Weights of a small GPT-style language model, trained from scratch on English Wikipedia: biases, 3083 steps.
Each number is 200 + 20 x the weight over the matrix's rms, rounded and kept within 0 to 999. Layers, rows and columns count from 0.

# layer 6 attention query, 96x96, rms 0.0652, rows 77-95, columns 48-95
239,244,216,219,224,221,202,177,180,202,223,143,204,205,216,189,204,242,179,225,194,219,211,174,220,216,216,219,179,151,223,207,209,178,203,206,235,205,229,221,208,193,214,232,194,205,183,202
200,197,188,188,237,171,198,160,193,202,202,197,202,209,209,173,192,204,203,182,182,223,212,198,216,217,186,200,189,194,208,179,181,205,228,179,208,186,227,184,171,148,213,219,194,206,222,180
200,202,256,201,200,182,203,168,206,199,194,175,214,179,180,182,211,202,176,171,209,188,194,186,210,226,181,215,197,161,184,215,203,194,217,237,207,205,205,201,201,220,211,193,216,222,181,189
161,236,191,201,175,203,178,213,230,235,207,205,229,229,205,197,197,165,195,214,207,182,205,218,179,196,195,211,218,179,198,165,209,245,237,187,186,193,194,198,193,216,195,178,220,165,171,187
212,227,228,237,230,194,227,210,169,186,227,219,234,188,216,201,180,205,216,190,170,203,175,239,187,176,218,164,193,203,191,188,194,202,215,219,223,207,229,225,221,214,239,192,168,192,207,223
222,233,213,213,213,196,181,212,231,215,198,189,165,151,226,226,200,205,209,200,228,212,203,195,230,212,178,225,219,158,211,155,193,194,179,216,181,196,168,244,217,192,203,211,183,209,215,199
179,204,183,240,243,213,229,202,187,224,210,240,232,225,183,194,232,230,227,194,213,215,178,200,212,214,215,208,219,168,209,185,217,206,205,187,197,241,233,191,239,230,181,210,185,215,216,203
203,176,185,204,186,199,221,208,200,210,177,191,199,175,189,196,191,225,214,182,209,195,213,193,187,183,200,212,152,158,197,157,207,202,212,181,209,218,219,190,176,221,222,163,206,170,219,185
231,230,237,222,190,175,210,219,160,176,192,200,190,196,188,219,202,186,167,224,212,159,199,200,179,177,193,216,209,186,192,194,187,201,211,193,210,227,191,208,201,193,174,202,213,175,182,189
170,179,213,222,211,221,235,210,188,183,186,170,208,209,189,210,191,220,194,205,236,191,190,208,175,198,222,201,220,194,200,182,218,222,219,228,213,201,171,178,202,197,200,197,179,252,212,186
217,218,201,167,194,205,214,249,212,197,181,163,206,216,240,164,216,200,182,225,207,225,191,192,234,218,204,196,210,210,224,176,199,177,229,214,195,208,183,201,217,190,200,219,199,206,205,181
188,235,191,188,230,163,171,202,212,208,216,203,175,235,185,194,180,216,183,175,242,208,173,184,185,165,204,201,210,185,209,225,174,237,231,197,242,172,193,196,247,213,188,165,202,214,213,164
217,223,185,218,202,208,163,183,189,185,251,191,207,211,256,191,231,187,168,240,215,204,224,234,167,171,211,205,211,219,225,210,205,200,187,200,241,201,192,230,207,210,203,207,184,192,239,200
200,225,201,203,202,193,198,220,217,160,173,166,219,186,197,205,201,231,238,188,227,205,184,217,180,223,213,233,189,243,198,208,221,190,200,193,231,213,170,161,226,186,222,192,226,186,181,186
227,203,198,191,167,198,210,165,179,181,203,230,168,223,225,186,211,218,207,199,198,197,201,221,171,183,189,196,192,201,189,209,181,213,165,194,200,184,193,195,176,234,168,162,157,216,211,208
160,200,176,220,186,212,202,206,205,172,164,191,217,242,219,190,190,220,170,205,222,216,180,212,206,205,178,196,192,161,206,184,190,204,195,183,243,225,205,201,183,235,184,188,207,194,237,198
202,190,239,194,183,222,151,180,170,200,199,190,207,205,168,185,204,175,201,184,210,184,215,224,212,218,231,204,173,217,192,182,169,169,235,216,172,188,166,207,208,152,183,166,212,175,217,217
219,186,152,189,215,195,226,207,182,211,190,190,218,201,188,179,191,174,198,211,192,189,169,199,167,199,223,185,225,213,252,191,173,214,211,218,221,228,217,201,204,203,206,213,189,193,202,186
211,208,199,191,196,211,212,203,201,202,215,208,204,195,208,267,212,217,198,217,205,187,188,221,215,204,208,202,224,198,194,215,180,191,231,161,218,208,209,225,213,195,219,219,189,216,193,176
# layer 6 attention key, 96x96, rms 0.0651, rows 77-95, columns 48-95
217,213,201,217,231,189,187,208,181,182,195,152,199,205,185,182,222,205,198,221,176,210,230,162,216,210,252,221,192,145,202,192,210,173,195,196,214,183,225,226,198,200,210,214,229,224,153,204
176,209,197,226,199,179,195,144,175,208,205,157,191,219,207,179,195,190,199,219,212,232,238,179,225,218,203,221,178,197,185,187,232,219,228,184,226,196,203,203,180,184,195,219,152,197,206,189
203,199,240,198,216,179,207,156,228,196,203,206,221,192,215,190,189,219,169,166,185,192,226,188,214,222,201,209,196,190,196,228,215,213,212,234,208,202,222,209,175,221,216,194,224,217,176,187
171,229,211,211,175,203,218,229,224,205,195,209,210,202,211,193,173,197,215,207,226,180,196,201,211,209,220,196,205,162,213,177,190,234,224,222,198,201,181,201,216,195,204,189,227,174,167,167
209,242,173,200,204,194,203,206,192,207,233,203,232,224,230,161,191,210,212,208,224,197,188,226,190,194,214,198,174,212,185,198,168,206,197,205,182,211,205,191,193,221,229,185,188,211,175,197
204,234,183,203,216,196,186,201,200,198,202,190,199,131,184,196,196,197,220,217,193,222,236,230,213,207,173,211,190,168,218,180,206,217,195,217,168,204,183,215,205,178,214,208,218,215,204,185
173,166,174,200,242,191,211,192,198,208,215,212,193,221,178,202,216,205,238,189,210,222,194,213,179,214,211,208,201,180,165,197,201,191,203,195,238,218,201,202,216,219,215,196,217,207,252,188
202,180,198,172,194,193,214,202,214,203,193,199,200,170,200,203,178,206,192,217,234,198,234,230,196,164,202,209,172,164,191,198,202,194,225,223,217,208,192,216,180,200,229,192,214,215,231,205
222,176,217,197,203,182,183,249,159,179,192,184,175,207,186,199,220,204,189,202,231,200,203,183,168,201,189,177,201,196,200,212,222,207,216,202,211,202,232,209,204,215,193,179,223,196,192,195
175,195,190,182,186,223,206,173,216,188,174,177,213,208,181,201,186,215,202,179,238,202,209,222,162,190,220,196,253,186,174,189,206,205,219,207,168,198,201,188,192,189,218,206,171,231,224,184
203,193,205,181,201,184,209,203,150,190,207,190,191,202,206,156,213,214,203,187,178,193,176,185,228,194,186,194,187,197,234,152,239,209,234,187,182,196,190,196,230,183,198,179,238,193,199,194
202,228,190,192,197,173,208,218,203,219,196,202,206,223,172,189,158,190,193,190,220,224,201,213,166,200,210,215,188,183,197,231,187,214,225,180,232,194,182,204,271,204,181,177,179,197,215,181
225,257,199,197,196,230,174,179,167,225,229,172,196,209,201,158,204,184,186,210,183,201,218,204,190,159,197,211,209,174,219,238,222,212,213,169,172,196,199,213,197,197,199,198,204,189,247,209
186,197,222,224,221,195,211,225,216,188,173,157,214,198,208,191,185,203,211,215,223,180,217,217,205,219,204,222,191,231,209,195,184,192,212,176,186,222,167,206,245,184,232,176,197,198,188,175
232,222,203,212,181,211,195,230,170,188,207,214,177,230,210,189,210,211,207,190,188,181,207,221,150,187,178,174,181,200,190,207,162,249,188,176,185,189,213,189,191,228,171,183,182,227,224,206
181,206,192,203,176,176,204,167,173,178,208,192,234,233,193,189,182,220,198,223,187,192,216,233,205,230,151,201,183,138,202,227,205,186,197,186,217,226,205,229,203,218,190,188,185,195,207,180
207,201,217,214,243,219,202,198,194,179,188,191,212,202,181,197,232,185,197,230,207,219,199,181,214,203,238,162,179,190,221,189,174,170,217,193,157,188,180,240,187,209,180,177,219,203,185,173
227,178,153,210,209,192,211,214,196,221,188,207,202,212,188,157,215,191,220,198,210,186,193,206,216,206,221,175,211,205,248,218,207,210,198,208,214,196,206,202,216,180,187,207,186,198,188,189
214,210,159,191,238,233,196,214,190,194,185,209,210,204,184,241,218,228,188,189,198,192,191,209,199,180,207,189,207,176,203,222,222,206,219,174,215,197,220,194,173,220,231,229,195,191,206,205
# layer 6 attention value, 96x96, rms 0.0643, rows 64-78, columns 48-95
177,199,189,190,196,208,229,204,171,207,198,216,219,214,224,202,174,219,194,186,198,177,182,196,225,212,189,203,202,229,202,202,187,198,172,186,215,194,199,191,191,191,202,192,202,196,235,187
211,218,196,182,176,205,212,186,183,212,226,188,167,213,229,207,198,198,206,205,229,210,194,206,170,202,215,197,230,230,199,188,224,189,166,173,206,198,202,204,193,210,196,193,199,206,201,224
212,202,194,219,198,190,197,210,190,204,196,224,209,187,220,213,204,190,200,202,194,183,214,214,196,200,219,213,219,211,210,197,172,208,224,208,211,206,209,176,220,211,177,203,238,221,223,186
229,176,194,203,212,201,188,207,153,200,194,218,173,195,201,214,197,205,189,185,195,184,201,183,210,168,194,191,229,207,198,210,191,201,202,195,194,213,187,176,198,196,195,204,174,181,219,212
224,205,188,197,177,219,202,209,233,206,197,200,223,184,197,208,193,193,232,215,216,170,217,210,190,187,219,211,243,187,196,202,217,175,183,232,182,226,218,219,203,206,217,223,192,186,181,198
204,214,216,186,187,188,208,205,203,184,197,214,198,225,198,214,202,195,206,220,205,194,201,206,181,213,193,190,201,213,232,227,182,203,208,195,207,229,194,184,206,209,200,188,197,205,180,201
197,217,207,206,217,197,204,210,216,194,204,193,216,198,199,221,221,187,199,198,199,231,198,200,213,203,186,195,205,218,221,193,202,198,175,193,197,209,194,216,187,199,194,200,220,214,223,206
192,176,201,202,234,202,181,195,225,202,199,181,206,195,198,217,211,195,188,207,186,186,183,196,199,185,188,188,194,185,214,183,194,188,190,220,189,202,199,216,200,188,190,221,193,182,194,195
213,215,208,188,206,200,196,184,200,195,213,185,199,173,211,204,194,189,186,222,185,201,208,228,209,211,202,213,221,201,200,188,212,201,181,185,196,188,204,214,198,193,183,188,193,222,216,220
191,195,211,229,194,205,180,189,190,199,193,210,212,183,178,201,212,207,185,200,182,171,221,212,192,203,216,169,207,191,188,205,201,215,200,190,191,188,211,215,193,189,199,188,194,198,212,211
232,189,200,214,208,159,218,197,197,199,210,194,212,203,202,218,208,191,204,207,180,173,195,214,179,210,192,185,213,182,187,173,185,191,213,207,216,192,207,170,171,191,210,211,223,212,167,195
178,198,218,195,167,184,186,211,228,234,186,218,171,207,214,196,190,199,201,205,195,189,189,189,188,219,209,202,211,200,208,196,200,196,191,207,201,208,209,205,189,202,204,191,193,176,197,207
199,181,202,205,174,193,205,175,170,176,189,185,198,211,202,183,196,179,204,222,196,215,198,195,225,220,224,212,174,215,175,202,205,206,219,221,244,205,196,196,201,190,222,196,214,177,214,194
220,220,204,200,202,228,211,188,199,196,201,208,182,197,186,191,207,207,177,213,179,189,211,208,203,196,173,208,195,193,192,201,214,186,195,206,199,192,216,187,204,204,178,208,210,210,198,189
200,204,198,201,198,216,217,202,203,197,205,210,185,206,210,213,216,192,216,216,200,200,199,189,201,182,204,214,206,214,213,187,188,215,181,188,222,203,194,229,214,188,197,208,177,196,202,197
# layer 6 attention output (transposed), 96x96, rms 0.0802, rows 64-78, columns 48-95
231,201,216,178,195,204,188,188,218,197,212,188,194,185,178,207,218,202,198,176,190,218,195,189,184,189,197,208,189,193,203,196,200,205,226,201,175,209,213,213,209,203,195,206,182,192,163,205
191,208,209,224,224,190,188,214,215,196,187,210,236,170,182,187,207,202,188,193,203,202,202,196,213,203,199,208,183,177,204,220,203,212,243,183,198,206,190,183,214,194,207,205,193,195,201,199
209,191,205,174,199,203,212,180,190,207,201,195,203,199,189,192,190,221,215,191,198,211,210,193,203,188,183,193,180,194,214,171,222,197,196,200,189,207,210,211,177,191,198,189,182,181,188,212
188,197,200,190,200,200,220,183,248,206,194,181,215,188,179,191,201,230,218,197,194,228,196,215,190,238,186,226,178,172,213,182,216,192,205,205,214,190,206,211,197,195,217,180,205,216,185,174
200,187,213,208,196,181,192,197,186,197,205,211,211,222,210,205,197,205,186,200,212,226,185,182,191,223,208,218,195,180,209,216,198,224,200,171,222,194,201,172,213,187,205,185,203,202,216,206
187,225,190,203,198,200,198,200,190,220,200,199,210,182,192,191,193,201,184,191,196,199,197,216,211,185,204,210,176,204,185,181,231,202,201,197,217,192,222,207,197,200,218,216,204,201,224,199
195,202,200,201,213,196,197,187,168,203,219,182,196,217,184,198,180,196,207,214,208,197,183,192,187,189,187,204,198,206,186,219,211,202,205,188,221,173,218,203,219,213,200,199,209,193,174,181
212,205,213,213,197,194,216,207,180,191,194,216,184,204,211,177,187,207,221,191,216,221,191,211,193,205,200,219,199,209,190,214,194,205,185,174,229,209,188,195,208,215,186,188,197,217,198,190
171,187,193,206,177,213,201,223,203,210,190,190,208,197,205,205,202,195,225,183,201,199,234,200,190,211,184,180,186,203,198,186,193,205,222,215,190,206,190,195,223,210,200,204,208,200,195,209
203,194,193,171,193,201,222,193,219,188,205,193,192,192,222,205,176,208,211,183,207,218,190,194,207,205,194,218,204,188,218,187,179,198,190,213,192,203,190,200,181,206,193,203,215,204,192,185
187,180,186,191,184,220,181,181,221,176,189,213,213,216,193,186,207,200,189,199,220,218,195,187,204,162,220,213,214,191,197,201,200,204,190,211,180,191,185,219,232,182,197,186,194,172,226,199
226,209,193,207,215,202,206,206,188,201,223,184,215,183,198,203,219,182,198,212,207,210,204,217,214,191,178,208,201,196,184,202,209,202,183,185,212,210,187,178,203,193,203,185,185,224,195,194
194,205,196,200,206,216,212,210,216,228,218,217,183,181,214,216,201,221,205,191,203,201,187,197,190,199,164,200,211,180,200,199,207,200,170,199,187,184,209,212,214,215,209,218,175,205,198,192
187,202,214,194,229,170,186,232,193,180,204,187,215,204,216,214,187,200,220,196,205,203,197,216,191,203,216,200,199,228,212,181,178,233,208,203,197,216,179,210,220,208,192,196,206,172,175,210
189,196,212,226,205,195,199,191,185,200,201,206,213,198,193,185,192,222,180,183,188,194,203,212,179,205,189,185,190,204,177,195,219,190,212,211,201,215,205,179,209,207,191,209,200,219,192,213